{
  "num_hidden_layers": 16,
  "num_attention_heads": 6,
  "init_std_o": 0.00467,
  "weight_decay": 0.0,
  "max_seq_len": 512
}
Each number is 500 + 50 x the weight over its row's rms, rounded and kept within 0 to 999. Layers, rows and columns count from 0. Numbers have three digits each. The size before them is the row's rms in percent of the matrix's.

# layer 12 MLP gate, 512x192, rms 0.302, rows 6-30, columns 0-191
096:563479502544547551446412462543587496517535496565444477565458507517423452540546473529493491521525432553631578544422495593534484514505548545530531524494485456437505520541610555516566513558503516584477490445469461502379495574520427520515511458578416485419522588527571518450605559482472479543587466455483577479489483486462488527469544574464505524604500534540446426510468397475595434594488461544503497522470532490463428533531449514588501541537514495464475443498478497522503495387477457468631511592547517499476494399493485433486455519482494464536494562445570470470627477508446500611
098:566459468413476495528547560445618464488458480578588474463461529499474435479495482518417491431537471511406411404366504490494340486565484554448536459459481453503487497469574481510444530540493560556532505565482504503538617503513421590478449474445482513544492433467502495424490467459540525503469352625457516492420531526545525432520537602435509526514465476547479520504384552515441457536482508478453489533502532628554487546478526394558467546489433511418472531486544503490418448465530468432524477494534503475595471478470434555464580538480497513550406486486462466516542499458492531526
104:648491553496505493471496478492425506550563545513453462394517471478461509472432512461549551527474516444494509562530561474480573460480486513492376481446463548463548463500527398489516512406432535607473490512561496454486555483426508507368605516484556493411487472587417444450427378589472558558563564547443486534487553598510505555494419565494526469463470488502620469433450539479535511419521542438456465482496460507464540476439614590527537452532498455549586470565451561477510504490520420431522462520589586513467468467492479516484473542417530488538583496509465499504499529515444435469
095:477402518466554538458475481531483481487547472506492444494438424570505507473524558553544564537540485516546519496494390531531484438533571492575470556428515519554489420474499611529496463436472558616470539552568510481491373532484538565440517454466420511558459462532564462406436633467501420560481529470497422573470587538498585592443511402523432558490488501456498543486490535494564548514567566530485460529538423565531597569532499476526433547547489493421519516527583465483526458587476527503512550462536621400438479463388485555568503489535514471511443526516464399530445530473493501529
107:481498466458467443467471404459453441530468468496530412511520446536537453540634531408510473502418481594449474432458503532498444431550562411531506456442545469467458589509477510508443477470510442471474487394530514507443518524453442473448403396378518529470535442533548501557483537474615451523514510473531515544427513508557485442504455472494496464550552349508539501492543454514501522525445563472531461530615529470478489494532501477485448499425561477580570490478565477402480481443539444522470452477544530558444524522578433461482578558550399470569521641523466519533515436369486475504
101:488448456497527568518527593583512434603536508507424506510451407537448487506516449384499481520563442509596526494539504564555562470371413492517546466494519452609475503537582498515515510547559519490518524502435527545477499494384505542488430551604534514564448481452493507478440557488511490397580511414541562561372507430532460472521427516495552524484571553511516552505423480518462488494529502489601526511470430430594494495409506507451467601459473544498525586521534508579423458502562522528442560544490485428557521436502614489486558476469576553502461455559549511512511506529412509588
094:512509487463521511373458405471427489393512459548462505427527569494476520533445461464581494507496518510503533547527558457569486525530597411589510465535568537485483463493449420468447516528413524569540496558555509549421481440464464474458561453493536521326469453440502396426478441533456533572444582536421512487525445563443426446511512518473481530524448492555422524463506528494477466490486412503517475544542479490524475475428479421511468539550520591468490512472415455475431473534508597432563508560546556524520427532531446492507533438497401583521490429459456515487448399449350493518
103:587399493420428588477478506464559497507480402560518474533514516514556555485535554610497479543497543506485460548491476572529512418376477592477512513499483577580586562565538507479451537437570484529535467515497533446433472466449466484474494507473539539471412567493470600536507444427512451531471588555493514498477488519555512471473487543458463543517484481516514459478486492454451508538632562578491514473571470604472502560460492412356485545524493513513507455461548463568355501459502486461520542566493440541437443525508448425435556558469340489486539485587428500442526462559500446550
088:541523446471564551442497458455600491484409562547557460542479528448527555526521430546439610612543447511466491559551518521553516514572472568546498393553492563459454530463548552517514443471587474551583545494543404525473465458445444457434564452473395534491509560475529523539427478448480446432569498564547514481531480528452431555458571462480462526487414474552456518454518540511498530497474485478462550491476607561492536500427496510445456530457535372469446581434589457473422543447496473548439505558423476516574506504405603462477422618546500459500532456551430474455491550464499538550
101:418459452585368487444514500510515456531553513564468509423477523447571453526501488442467434476424423527507431360599473531482567512599471536456546465557480497587454511515533520529537557476492425495456569497562512446497495478516491603430559590538441474507488580495500564453447479530537462515488436464548483619501466456543500422489520472465486504447459437441451479526537363510510472522503584386429617562486508497480411474520524441543450571498412545545526534586588582430520477455489429511505480506575443454505560450482504485480460474442409496544462451532498477484509539427484529454
098:480467456527521548472501455485380570473549494593543455506543502477483578469419504475487538470507414491531570454520456506512444445513613561468458464430448511484468493526505497567490488450568463573539582488420566548522481416487420554499460469496487584455546443529464564610597492566568413478450502542455462559464588463533438515527519475490457448496540477483477490453442637543528454585463491543475414445467499522517400490496516509428550463434482569536437465471451516511473361442492499462399495450591450542437526474426483448511513465547546495581527460503503621475453549423421558504
106:495507548430518639525490478334701465419471466603496488489513473496506463501472515474533498501538477495518502525415506471482518519496460450503522456474455497563514519513495492445509523534500545595480512638544497419454493426508518517444448539446520554516513521526506501590432536466486431432488417535522391464509512395438526443438479464519510538418426457510473487507459535504568511550591551498429467497539542430450577438516557520467578540514552460536601540527497493465441503475537500555566528586480532349454469474534531566565556529559421536567523484490534557452490552479544550461
100:460472582404509491428490503495403533467468410540488503482540511474490551498510466460508453573499483532484546483477531521518503421436615431575544450545417505590496518548576528490525553570502524545510465548494526490609552566551462495422515460502458493480520516438543486493481571524579595476630552429517484537456464510428448463553414502537426456626494501382536532426449446576527572456451501486453465507501406510483515466568536436450486446546550542470426649513543584566474536472523450511526541547479555514552489445603462469613451455468487529533529519502382525508465509465458507516
095:499497478578545533486659560433479518403461487539431440481445482540481596494566532548456532483432535425511472569608468616539584538458524584549572547564560478478552461464517481506447446472491546507472511526510513540418446556542540521424517480532528520474517505526452446434492435493429451419529480467512474478562522544387463434388499467482537516431493499547450494405502511604576525587474413509529531522623495554520481535549450481518486605539455507570476454424485445587478502495546474495475547431602484594478528528565497497468501579453543540547511496557493458454554459558447537509
104:526585579493617537530470593473520401632452453468527529535395567521502524499565540546446517495546454527487455495494564558515553495489486453486466503520500524513550475505547530528454490587497485575545516450423447536502513526547533498515491509439474451442577503502501547460450587473487569484576509469448544422427529386382601492395576599543556568466448489536562537539543513520444508487453403427527472468454492556587500566487543498491479600509398545469501491530548542438493498466495555557422522409409516447465462442486482541381547459477470479507477436441558417543520453554475500519
097:455494521394470446543482447493597597434457452456522487481395523503568417511543527558475479405463528492512455523419513470526535547516546483552498557476540452476535527510487582497542421458472453469526473468514478440416552509484514389599531437474488503523466463506483564468492526467442578469524473406495460603433553438522478540421501480464422519605543419575501568595344467528528525519475548597503491468487449570561462503531522454586505518450472464569472493552515538552502393500503546426473471494488451485436534457421531452445487447497515529625444453556501499446510539433473498627
098:589549509516454573468492483444518495447440532425532463511436481415458548512537443461517537498518523559504493545450517457595543528518483463470467539569400556554507486454517460525442571486457452441486482309560591521542543493516443424466518397537403493431611452446480460420511458428488491421567496544409480510546393418441457517519469489446495455424532531589435572525451488483465475547547439440509509478524524542505600503453470535576505570464524535438453486510548454578454518509577481493475517436509499600417560472482518490518478509492553488488602475455580504520467504540395512422
110:478543513492557532465495522463498529449591443488493535379514495472476604493529572495459542505493453612514568534463410473438468551490490560405541490527590548481511573426570418515489479552486481493454522475383457491484582578528486548469548534542513570547594591519404445479497386464528532451505509515506492477478542503482522531437506496635568516534560606511448581577480523508517494528501450499595553482577476545423479505590438457555481517491504451602535490495489560505461510480486526564512587553502512468401472535402470514472501589538447443518457652546505481518535597492468472483
099:478461405438505489538399553566513475589552461554444426530471537539497524543458407474612539421464588569493490534488491551460502561505508431479503485518554499471532535467497578526496456543515470480498523582587574498570490449401448489485486460509447579417625488421544503507519466467542493481462517539569498472573521478502451422484507465499376409480553499487457499453487490479487581374496475539502531419496472556445552487512521535470501487510515398509576571596511489474466626477478470606538569582499464483469465492485427472472499450456479501509550470564413518457487525420579470652
100:440488459468510482495462432511505501474485456455504477574591498521444547494485563511435589494489487463451582505486513508532525541580537396612592455547561503521417550470521502517464511492431514473411511450434498445458556622475430524444401462410512491496481460414512480526557543500534491542504459428477509561473539458511568492462446503448489534515440439474482472406404492510455449564495452504584434481536394506551479589491492498379468548459495575479555547357508464550515495556594516525486404456460497491446478430351430536509523507575511427519492438472504501478527497571498408414
101:496467487416508433546410584478422412522446481520514592453488561414552482475460568514512536525535524399540609512530435409430438487536474500490500472488545499492550490489597493563451490440536444450551479541505446434431427471540503531509543486464552544545406490612511482419497544479423425442453515500549352464435421481542508476471457501481450440444520453445520507534435454451463616506401519482492564505481496547594457452450494439485521522486455474489421493440599587475406455530474468472459467421569444485503412481487451461501585444527447558487506527563501548481479545511513553585
102:521519541435502433515547459531488478600564493560516427487473541472477580616503511625539544503463479519413462540471571532536535531545511499553508527505582341491482483493534482389507455548515505500529465460472516496471565600436443431509498498530518491533356456500396467595567485518463415522476578499467440498421489481533560462483565633469511484448521533529518476523467553502468496554434497568533421419511500465535558462479502528555520498471405389500496517480523506438596565449482486396525432533447478515433590529517429452404508380510461497519477499509457438505482446566543506477
111:471498379501584368537463531468452484479494424530520425426583516540592546567455555469484536497529508358466603495483519519496511432562524600517494578565476560495403470530500451511425518415525506482446448490642442445568509513488560503486596560452517554561542454454533521502478546481488527571446467476463500581526520447555590407529427524501472448438602512420546573505491538566602518563464522536498474467541472523478522480522445500490560508532540466520518541556485504533508495435469477470482495483442466531507555473540545543458427379493553512519489436534433541608402486481512507436
091:480433531481479522448457589499592518502418504481540566514476521421537412524514414435566556522490539487520419540498509451581537421431465553466465469469518481412560428451537448517436431552395511414557487496465469440452551468546511510480486461480509443471480538444522509505532450501598408495502444462432567584488528508428612534475504513499546468440503550628483524489432399510483509507538519470451430426497541573540575480539441488564452576353488519443491444554494597483511598459502451498446517475513416472471532463416480489471543589477529489527446453598468533524446437574551456502
116:479534493444509361490489507462511575511473535536551504509612484462543495467583389538596560472490621524522508504465362414522474498443456495547496494536486463460510474463526491595523380523440563474490436623519436425495537584472416515514468462544489520453524483505498497499544399475446530556515562511427503573501432459519432524419499551488501479471529545536503510510484452564512471406489479568387500465592479492502433390454538488553573519414498484441518460447521571449549562493507572509584520501486556530439468507463513528371535468584455498523476515544496388540492534520502429557
# layer 12 MLP up, 512x192, rms 0.294, rows 6-29, columns 0-191
103:496509480464557627459465516554514417472543455420425460518491489400501547516508519525468431490589520520559566488572512529552500513522492476466484518504502566548518550496444540414490549533492466497513504482533489521505502495441482455458435500493482437504575568491418525470518519422459536475615559557505496543545485456610589548482564554494533472505508546508532509359438423565490519488567421562403503403463483494539490556464424487563506466532551488529483466482444451622555482505495543533428649571516531517503464543485507435426516405589542499545588403551446531475425616479590440522
098:475545543546507523541435456588551456479530390556480414454461564569518545383450524557434556485432469475468475558488512458476496525475529436444457484544582547460375499487502458555472467490532475534567481521543410483477489474547542460506405544462632562542559402515408535529421559522458516510473437508407442477573508549534588453475412515548521490534493504475498507492554568525539475489494487565463449608498455502386515544425433518492449512471508626491516510353472553513455423571487402472503588522504517531500470552499528527446485528504563453499610501470456470431532494543443476507
099:475493411508501470487516539470523513506494521503543502448392484536471422471554565497497500451525465478438446489431434455508525463510373541488510484487499540538465520488473542551466569486475543483554582589537436456467554525531548542498487483565479462449535462577539560428451542471444442503507550552522463484542399508451495498493483344416530486513581478515370520510481539500645494434394476474481569551489511490526483519567426427504455464494534525569528442481517522447476463552473394628477527425495573409591573487482407606412609478455509542526578436545558445446517512541493503501
097:527523520513508489557437488530442483435516418534527537549529460475513467423503451439457552566534499413449328516452497457487499613470467509506499437572581467459514474431452541417617467555488352449515438431462442524585446432481569506496485489486481461572576443429489470526497523466522481470469500495454536469592473394443511462513493529553441477544568503520472567614382568544421492494363519519459535456526510471427423511514533510493508504519451437512445561439432517462494587614463425554495485518501438522518526539471478489526450535446556530489441531571530464468560493537510547524
107:530384519511486495485476527514506398537398471513432444515559525485372585448432522426548463475411401466526490553523475511561566522486414511457512435489483537480507551438515535501496498530456523564587577533453505475495490504561491496538504645437576577462432498477449489466531525471385443516470517519509591434435550511559516439592509552493429440500491587461497559555537495420441543505520469446540445506549501521444528551514554478511548550514514493397409609454568429547487527537517534476626505435509514519509536428460570573498441579504491431453457488486553429524540494588543482458
100:513486501540518469572451499431460416458551471431500549543488512509625474498573509545450528521505382466421592437462499478537470437537413461467557463479454457511478454425528614421600410557391530470558567461437528517439528452498469437408459558468528428426526544418534444498587462545387563520546498485462512470467521500657417442528464521487550527509446504452537494493526577448483529567456562550479535491562538501534501549552548504531512444573508472433451470531570487471529565429456548549440559488505445475502487476437451562526548490492481491436488493422538499430512569463491433419
098:442438533548504503434442501505441538504485596555468521434452507473512472640589523500443454545414397507520505510523488479545533494526514537495514451523554581494421513544495615571445507562529478408583500521636519464474549536572466524586597572538528503462511513498541511415545506421510463487529469545524537400467528478441501492536482425536406506427551386467438474450456501471487541507440473528547466444517417556526508508504462459482418517467549471480531453458497460440431496456636480556477558475597599549487550502572548564540478560498535487492477591528577482537551456556498608515
102:540538434540553479535491531520538517539614469554593425465485480467573461448547572479430473529415440387446471510443466528496490526397535585372500516459520453490446522506504490597556401473516567408471546526444467580452530420448562540515442524529456515416558510444553525483440537465522540492459426449458423475552524601493542524454567469471535460491488612488542508620461503507496492406519567436418511567455524555518445551513542418547484518489502504469515400501563537367452473456535479444542561463469374507536440515511520490548502523510475500554451452481570457525514468480507452468
101:513501467594527466495479492515621531538554454540535532545455430551504531486431547493512458426540424547511575507439477525529430430495531489497453553465469484401442477515505506472466605493469465523481512581441478543513499448483545559524546513474453490486426548446471463518545569520531523500538441505483420517477493581609530462577515535415504409600551469426551515578435574516503482434635493542553533479475457421471521466436408571493568468481468430491590392451442497451515558439477547526492453509567556528487491475540446485529409401567502528559488429562599461407633485488493499456
107:543505548466505634426457565568524503512500518539568537456522538492472569471477525523490569523542506520487528419503498559472574461530464551510434548492501501476570480595474482494496481517577464526534489598481582584536554489574499453453496381497467425535560443551540478436496455559503482472572474462425418437482373475514525527555472544527506566536522466434642524533523571543558499426487558553549499447557548574516419408433519481459499508441490602553538483424533514472483469562426490538484474455513431594502495395485466509537475382441495495554620525536543561547531498505611557515
097:445557392467437541473495482482577540482552507495496504541492563393571455553529560535551487549469542578569462537487549531503476484500533510561608490470483575408474346453513491496454630480540491391399523455507440473534492408502490443484439576582556462568491484516539482443546598514507426504489527515517488491549432484435419572523524514532525434520569458520535429466566562412560511455571515452532568484469504478538438516515498520593503578432463571504527575470539469485480461501477483541534435515565585442562503411530465431566550471450482498485576542398553566473494509501557525435
098:517511424567370460567532508546467475495556525530440470472549538526584508491385547411504525495498501464456484512575540464504402448439525439563425472500479646481473487527430489438585521498492575527501547504580479558411489517428492537445414553558458490520527503560504499614407547481482528545535489514541376590463546543445568539507473471556517519501450466453489526517444458561511466524573532467520561444472431533530454548510490502444501488505508461504568478474528510521486500462508440568564499560555503531304525419500512443501523539535451487467608480521661505478477483447528564526
104:559518420469541529561510573616525526490481552489525493483549420511580534479370456535513633483519462456491521577477444515596457566505487542393459426521480460456526541471514495515481506459501416409463497522526545435536492471426504521493469535470425488509537427528449518529540570522502423464516475438523411518468453449556572521477554441525523502535464376474478496443467447531442563514484405556486474526455494486498433524462522451475474514584469471592589580485439493532467490551486470440422534472461479492478475503648365540503527409546555497555476536569453592485503522409515628477
110:462527542547509494535513502514519421569565440500544506488532560517561505557394517538555403465493469477427461459540469456593478411566521462515552516437455541452510464564372494544495502458493542498554432494401420431485577481489492624578531461517622526467548420496476473517519506553455496548491502545459569445495490510484532488415516525561494517541555500395525474582506504524447574403538570439439419545451458629494496451410561495496511489455560545468593581499543475494521522573399513456436546611512556509489448495521491447545536498472546443578443530432554500555457475532550520429
099:651378462495432578524501556447463512493562529447496576466473471431468566567546499406550485510571428614434429591521511421555474475542521553481472441475583514509577494668488535575455516431555452528468528535490583514498451466439487560453538532503439514425519425519449443578440512484494582543567495481483533548446508508417555407504507442491484516449583495525554498424539452414456542543495459480417491438477460495514487485531484557509488496478472516505557429518441539509501542474448510548518546495444578416506527525549542409525566506483428503542484515467598459454483512539473547400
098:491494559476544534490455457505537517393425550636454538555466534512541433435478513535415526587505416524478485632498535498506449437430445520511550494515501491480571499570540516521466465498512436481444523495421466526502410449461538548546590522470521491476459487473505502463623468549545491475420531605494595538625564476483571521434471436528542568473466525569455417482433459571533534541528465586551501574480526452481454398483512566520458552498490409493503514505551456404436388537566490443542514503471360447516558542472530473511489502462514462501447515518522476433555571485515616487
098:536596530604532437522504542461412416543479433466493500541419551563528516519420517511605413426456407412573509503518524459504545454483542388434497579502489511535503541496424485516476562474547439482549442508561541488517483553504498513599457465500602483535558481528478479442472471528450625473497469612548477487555482492541481479550496568492616479493534494550507604534510471432475512486548564535507460614427448500440566516456423540454507501594464523500572454547402526537477516517534524538502534500574578531550491428476423465520521564465568514487473445492475405525588475405548515422
103:526437455458471488564512513512489533576533464575420460506537466480577525517575552511588528555567546410484484403619573540493515567443551456546486553459516514439535545517490435514549493533505559557522489423504487487527449479548441578541430580531678567557529414464465466469523408429441396396532523478499484545433598495473550483486418427474636501534539453515487453530549506467533473440515502478544476594493472529502540540555543505500435581574557495522493484412477454526497485475431537520463502464537555425490541489442396521544513523454480432518460377455547508456512489502504442536
096:399559527578557488499550548488509445514502485407446498473576443472439478452432609478553515424468517494431477580401498492548462469517477468511566584444509493520439498477524488544515493418477526494465442495488558449570496518439492526487409454450440613466452560475404575572487421387526460410419471525505578504538472534521467466526491513523442384574543552525553517516484490435457551450483521565586485488483544527451508524555458569442447566465518586527352546588564472536484438557408503414501518559438471522436549531484487495528543533559527545481585509469471584460579518515487507472
098:501550506427497501441496417439445461542488519508544547512518433483366501426481398574552506534499558550490518492510466482479564453497527447566542579502499444532461601583493468546502561440551558546488447491420532422536515533487456501423549543533478524474561481398533480494540479570591589558518530500577545415545479440543505480512533571530471445452433547544474501499440586475525540530461407469538481438510542508457523538512530556440640606486481529454503488428417565549391473563525521473445415521457526513469446474474508512469491519501469414519474481456606546609482524554412479372
100:475471533444507553491548538498463473486515422532496551539533469535511534568559373512579621564474536516551395551484455503563445434530463528417508516525508605570485449478363491432513518572563534532505415476560495510444539484532442496585494447486526413394489457522514524486467574481527551450357497465546511526510525562515450481542434522488579476488523501547482439512444519526506543526525570500451447499503414565488557436466542450538485473532642567546567460479504502459486539544551592517524544425512443535570521518581537498543421582497487536434533548545452431568493502570397567446
106:469498466458524566533440481508489451497401578540493495495497459482506490484436515541514532438532539486520556504459390548474570567531452498463473513439577517423437419445535520564536491393466466506478491458478558573404614591541439446441570586441464434358473497465516566526424515488485491558463534494493481470539436467464480545530516612537531483428581483596473436499555522504468439573559560555523460560428509489490522558461482578550430499367470504513536441536495485503510487447542483479498428561399473503505608497402419452477430462474534507605489500476465572532563451509495442546
107:432553552464498438345524485480479484518511541605583528509510441440428515540458545420471448419553426481535550492433429442449522416496511493431519566410520516553546375506551448400399582526503445492563530458555484451546515530457573554545519542544518447485482533343502483504480535452485455486515527419519561431486464504387469481458488566438491479484524523554514432501521505594533470494472464467572495500512520428541458490479509470578463492505495537463646435505511549484397503558539438432548527526454451428527557487505480535469574491519483444443521546528412483560595507529534474467
085:516512496489416543494504576429472417461466462552506505468496530454524518518535550399426467507511523568483560502481429548442504405659493472559487548525589480524513524428514532525514506488440579586475431519556421484477548458518445527543475453437513563531466511499492582442497547488541503481367574549544469469389415437559437483485481482457539533491479450432500497495480522501442525529412462523541452465471676441452420521533435502516472500534424539570412491443541491557541479485456610528405427601543581506470520504557414592537492551477470480438465504456526526475476523566482455459
# layer 12 MLP down (transposed), 512x192, rms 0.302, rows 6-29, columns 0-191
100:544483455447507540387445496562546449508507603519435530471528504475520505526535570418473485555456568497487565400492483436532481506577555495484465411487533528486489496448482477508465535553425584493433479598517578486509433475514523519523544437504494495534457468535497553600472495503451485538617466439485504521504371488508543488446614489492480496387464529521553555437544456505437496487520469557559482470362539505474525497518448509494488443448531535494631522504410432529517435510436472441445544539600436547557529586446563514543418433472461437528379469455602556475521502528445612513
096:457429497586472532489531548428498419487484479509541562491395478454493563584447536417582513474476450390571581474456436545439455533419435462433577483473627478433552527418518537548423540453472509474551506463503560470510504543514549513498510454514539553518530514560459540489511499537525542506439514447432463465505564502574423607504452460501397484574485590504548452499582573556510472548476495488424494549614474481523572526513485548520529443541484476566456531508540490518413392558503460543519466510459546447514611469430458527514388501476525441582381503521511432480609491470473492494
104:430539451464422607495516529484511599498496511515556516466568457535426445451534599567548542472525476542579526417491480448434544524462501477489475542531561493559484520482592465447519593526545537521509513509476463546505496515412446489479521519429502510515567540476490466474402513547419474529530510601470453508458544402507507467537518597541591433467545527421494446484512544452476546524553447546523490471585484512596515517519487440540521525584399516393590534530512531540481491374464520552577608452563570459511531460447452572537545592530507581372505556491441547555420535486585537489
099:453485516470506499446486472497514510460486541537424491511498468373529464525442470542460495520433495484480433528453445450478529537532535414507550442516541425538424476604438538456536546459530576525513469557561462455460497564404490436605483432506459568565551442498500488550453483528466562451537473535467521576488471445493473435582588442438436551381506537460521484464606582564543488463499469555476516513494499604538461594412483561514498587524658463567433466527465522432564458476487471436434521550496534592498494498460448489561508554566471493427614476467553579529507524590522473422
101:493456518438502507542487533435481528505499525518600450501442605427567554528466487521492450544475604407495501597558565489554527563498481516507449545426576516517559494518463416586612473455589548407594469447521402517453476448475564536517459492387532503488471533566548462494522521427501529513450463537442457512435477513474470487472544535543467524511548525404505502444536546385470473481530476474512478594479496507416512519384568447555516548510628624516528542451485459437488531465489450476437502483567498441525488492419511520405462502505463399408490477516443495589542441511464602540
103:431530437628537519450479459531403511411486502459509505540497385404431470456627450468533512485510515505489558449529474507501487538560408450454533505533528481417525445520423501486538531483573498525526635481426424465422545446554503544480522419533559449535559461501493481480500564534498498480512527523551469579483519543554456591525533388478547573522488529528458473535505413467487417496563501554521420368484563510473438590515421568482548529484529439422455430549497483476510494490451581576445501471427566467564473498590554468573416500410559448517508528444443497534547477436516511477
101:489442422458478471519568495446465524553434453440534462489536466497387490521597609513525513513444540530465457467509364445544538473499599486561518505506510461466431530461459454516449477544523493508503454442441477461478586472395485479446474540506493523464454543491439448514589488465442557520575517540482511490417415504466485499427460400468559514398478554516554524504558501516545522591438565558501477483669585548564546544535447375525517598492484473493529504559492493494467382502565573425565495453520481518502397448533442612581481467481427512480533463531537502474549556556523490527
111:558517539472517472519502599440504498521567406546514546479528551477483443512500507546488544479504541423423516488511473550474589523373499544427445505578514566538496445418425438600498465540593455447464600495513494533590462495538461473491451497452548527588632507475431476467585547407485423496562525458497452528465522620470445440516444508581560483539467504510501545508542473533510528536415464467610534505466416484447474494514542527528528497487389453448428495444497488339472542483478528430418507502491488473563536527499477456584496418528439465586501546543547549565510414534528477566
101:510491467513445516501431511495477535451477439431518534463506563480536567506485531506501511502525387608318487479495552460557535547528517468528450482541585547560512611504510433426530586460450508446488467561482505525440574559437453402638496493423480528556517473475430494568467462515600476518450534471491552458549425506539538493545555527456537413532509557528531468420582550521482539550460550538533462449495505482396522416477458464449459433509504562427473476464459481545536465571526489517499473538521444515425468481443553549495479516561486613341462581466473390563475491463537542508
099:635563501388465456543485496476504520489536455547463530458526501466450528468501464487557543371537518534461361550571466571486523475562495434611510451502408533523549437531562486532462490535528503441480474440460413523540470485518385469484461493559451483609496448476498515484479370462481534567501502545384540469401518486544462502556515603507446462483537512482556576463442501520520471575502432554544473588566448541599529465489506510505487476479444433450490497439543514385484492614515491479585545491500457583546481506547562465603582458511458503527470542562476525444448569527487548539
098:477487501564567486601522457569394481468480543438466535443539503540493480551564389482550502532581475531494521498472531511454459557545548453487461477505484470494446641555371472537502537508577498501478509484516473587483488515527471579481570466474598565447505437502553551504510448548545446496526442478480426490527497497487516527430455522471374464499436466445504491503525610469484589584534550454488544556534468544551474552494514482495583563517553427500539443504634495489452530610418547426463500480525392520461501503472472458529503455442616638402479461450459475475475464587488466413
102:504490506537523486474463503460584476465590449453521490502618414487487476482455499445463538472531428540493472506395483481455503552503514490527505600494506472614474534487509494526581465520456500425505468518527512503508482563493529462528472460504574549536500547494544499530451471378628486596452444477497492536594484503466534507524531436512408412504541531403491353559580569473511470504501522468516419486468554498482527481441551414436442549526501511511522537556529531542432444572352438531571500502489493474448553427530466519649480496459537584569443438378526506380434491498574483532
102:473524391468586557501481505468534494524520583516523498458637493582517489561472462569483506476536574512449552564495486579526495509543558571511473591405458515538443449512557385455515466469501418484471523430515458424462433411445496512422440420526505475524575525493508466587545535505555544466460416554473507420508516470491500562511481508534472526608408467506552460553458513453522555556558413555528577449545573610511434413529455475467499467520489466583478593522499466512528429489427427524501563540463462527579395432548507587502495505568521469425536445582518457530546544486461434540
105:557541501383534454439439529465495548504598383477494578467561478443527363566473493504494563508531466551454556523432436495528513447530449479624510451436487514400472447516564442521439552489469460506467541531530479409548573482456425436562536476556543530604460488584553499541557507569561571484574518469452516494469444437505467535466572545464497493513475485536471510493535499491407394502616512545454467494388519521561471570453523498526456423497566508507476479606548464542537441498476483425568478548466559503524534461524579490542403493547371515479470503481527565552554447499453442499
105:507439587517494502459481504460403453481526488544467513549530551519480509380569504486608460483447507535485459521498524449596400597543426496524493519566437586514531557526425516490543493497462520452528536502430434468549500444475456588469482458491494460565512462420500486466561536518478486582482606526491518515418429514536552489556504493483507515532518461501562585469546418483493501488475483570365561569555498521528520529500490528475497432547487473445540510488526620394531461535589517382556524441551340457443500458540511535447411454456550508410527582533521521534434506459381525416
102:494476552486450457520575483584568546536406432453482433480499513484464509477503493567552362565454546629462480491525484475538467465568446546616524559512489427551475458461565492488442436520549591515450451547489449545505495517451494526465482533546485616528603526454539558522539450490481537487532525457496513554432553593564493563530509507406507516409450589468484565572428502560414553509518508398509571428555498528489510514507506581512512508449433451524546474519467368441508440507508541542425489378443505455376463557450568465508562565597478506494483510515491534498457580495478508508
092:553505526470569449606445448406487461513521459510504486456538496539518460409511556568567501487496555543432544542518510418545530491511445469570558528506473519564498480559523499483510536426386515447543523578464470499459571587541500514574514544405455526537495532355506500446479423520621534517402448503446478551467475476439449524588512531466447532568523504525415490397506403543540397488582522498508481602511558527586472522490472443460495416498520564571471491475490444433525518564555453559441472438498481551447541440465591549434517463461450620469501454479568539440463549417474496497
105:471484508497472503502483383496420479544539540399515538460570481478476536473460474471500570546546460521374498464556457512486541563388522442522521569438488484531428472410423581600502601494624437478538482528587477464539489442535487464474434521490510553558506554421502446590515526498497474582526413521637536545497570537537506602514473515488461548531463579532609477466470503503450510497483454506446512524598510362598493458503441468553458552454444506526462525638513488537473544487510495504569516488505457507488482528494467516550451541512463518490491549536417420503509353506472547449
095:443497470484476498527520454457480533629468494457593509541526466533475522498508550385644509624559431520526507497436491415563433504524465467502417472491482571518507456497456422580450389555531451463515535552475588518565533512566478454528442477471514498561425496467499468491502440425460403485484442542485483489597452594489564469495498576511535478448414560535440499499507634505451558611501527477470526491480496463534463487486497580524468520543529502486541593535433529517445443450481551516491527560469516458457452541380392484432506575498414431598512500407448496509492512561485493577
098:526545568475563471507484545456501493501546490524480473452584568556448541539480472450526598507550499472500548461546464497451481570478485419448503563496559483465524645415496526510512512557453361454440472464489389469554450504533585443455510466453496481505517479487385535475532558487530407510561455563489557459523621480519567557475406529572574447457510473489532529488414507498499531438420499463504513487537480418554614469469435580461601502535479454519528507474422502550400524492592579491536443517504471440483520425501410489557517421534465451504504550385457479486484561559421521403
103:526538487533434529551466496547470530588526490385489484465443440457489548523549460557464412540509503536536452487497501419506533573507503573472637496538543431505509480501480529479468537601502533528456517518516515499533444579468470519455482538459513435428451560478567497511534573433427445504417402472573512506522540486578595502476420536422492520483516488413587520414462612536407479422517432460542569457590426592498487530540436483438461458628524543460577504556462524455523544589518484524521521506444378448600551478539491476523418563456527512530472437543536500500550498573525411508
106:400577556483543551385616547451468378523543514542457459416490490526510526439470519485562502535471410457383414451380585494519436496473496527558525498537449446390425502515566484433502482484483489485535494612407604526408462510454538470541521500529412535511434592485534533531425510494452537498520451528481477494498416487477453451455470584503489518471588506530448553492460546460482458489603569601491464581509531511431422528496468449483535515479526423545524485524527506463453439439480469472554579507469531439442532549549435548504551457580493502508499590422535517546516489566544450518
106:508535507478502671524467580454464514506458526590526513475483510467460445450427530510460503462561402503509436572443495506417410450505469559483450502472486565485564491495599474439495487493474454495516578377449486494512484475505535506512490543456498443546513495520522424567559513512470397500477646529460530478500484445504532518485523568568474429460385512498462462535533497509515498506497543551555488609501496483525476485514400418504605432536537528531485397517405359556529576570619500494500520500455529444559431441446505409504572497551435537426510549547564480509557537449526550424
090:561501475496514598534466374496510440414393420468436505456531494524541581454584587486477486448500610371546533471529463515511454466526484499448481503531505517488476553583558493451498477532524537466527550422533449491545493487504448463478477506568533556491466539481480438385497544531534460427466498513479418526537486487490535531441503506454508516458521449543573488488477470501432583473514412504422427478468488574496513475506569427574543409494456486460570385408527468437427535482438391463472560495489477485506497458473561577575504484332432501426567544484565446492463439576446462413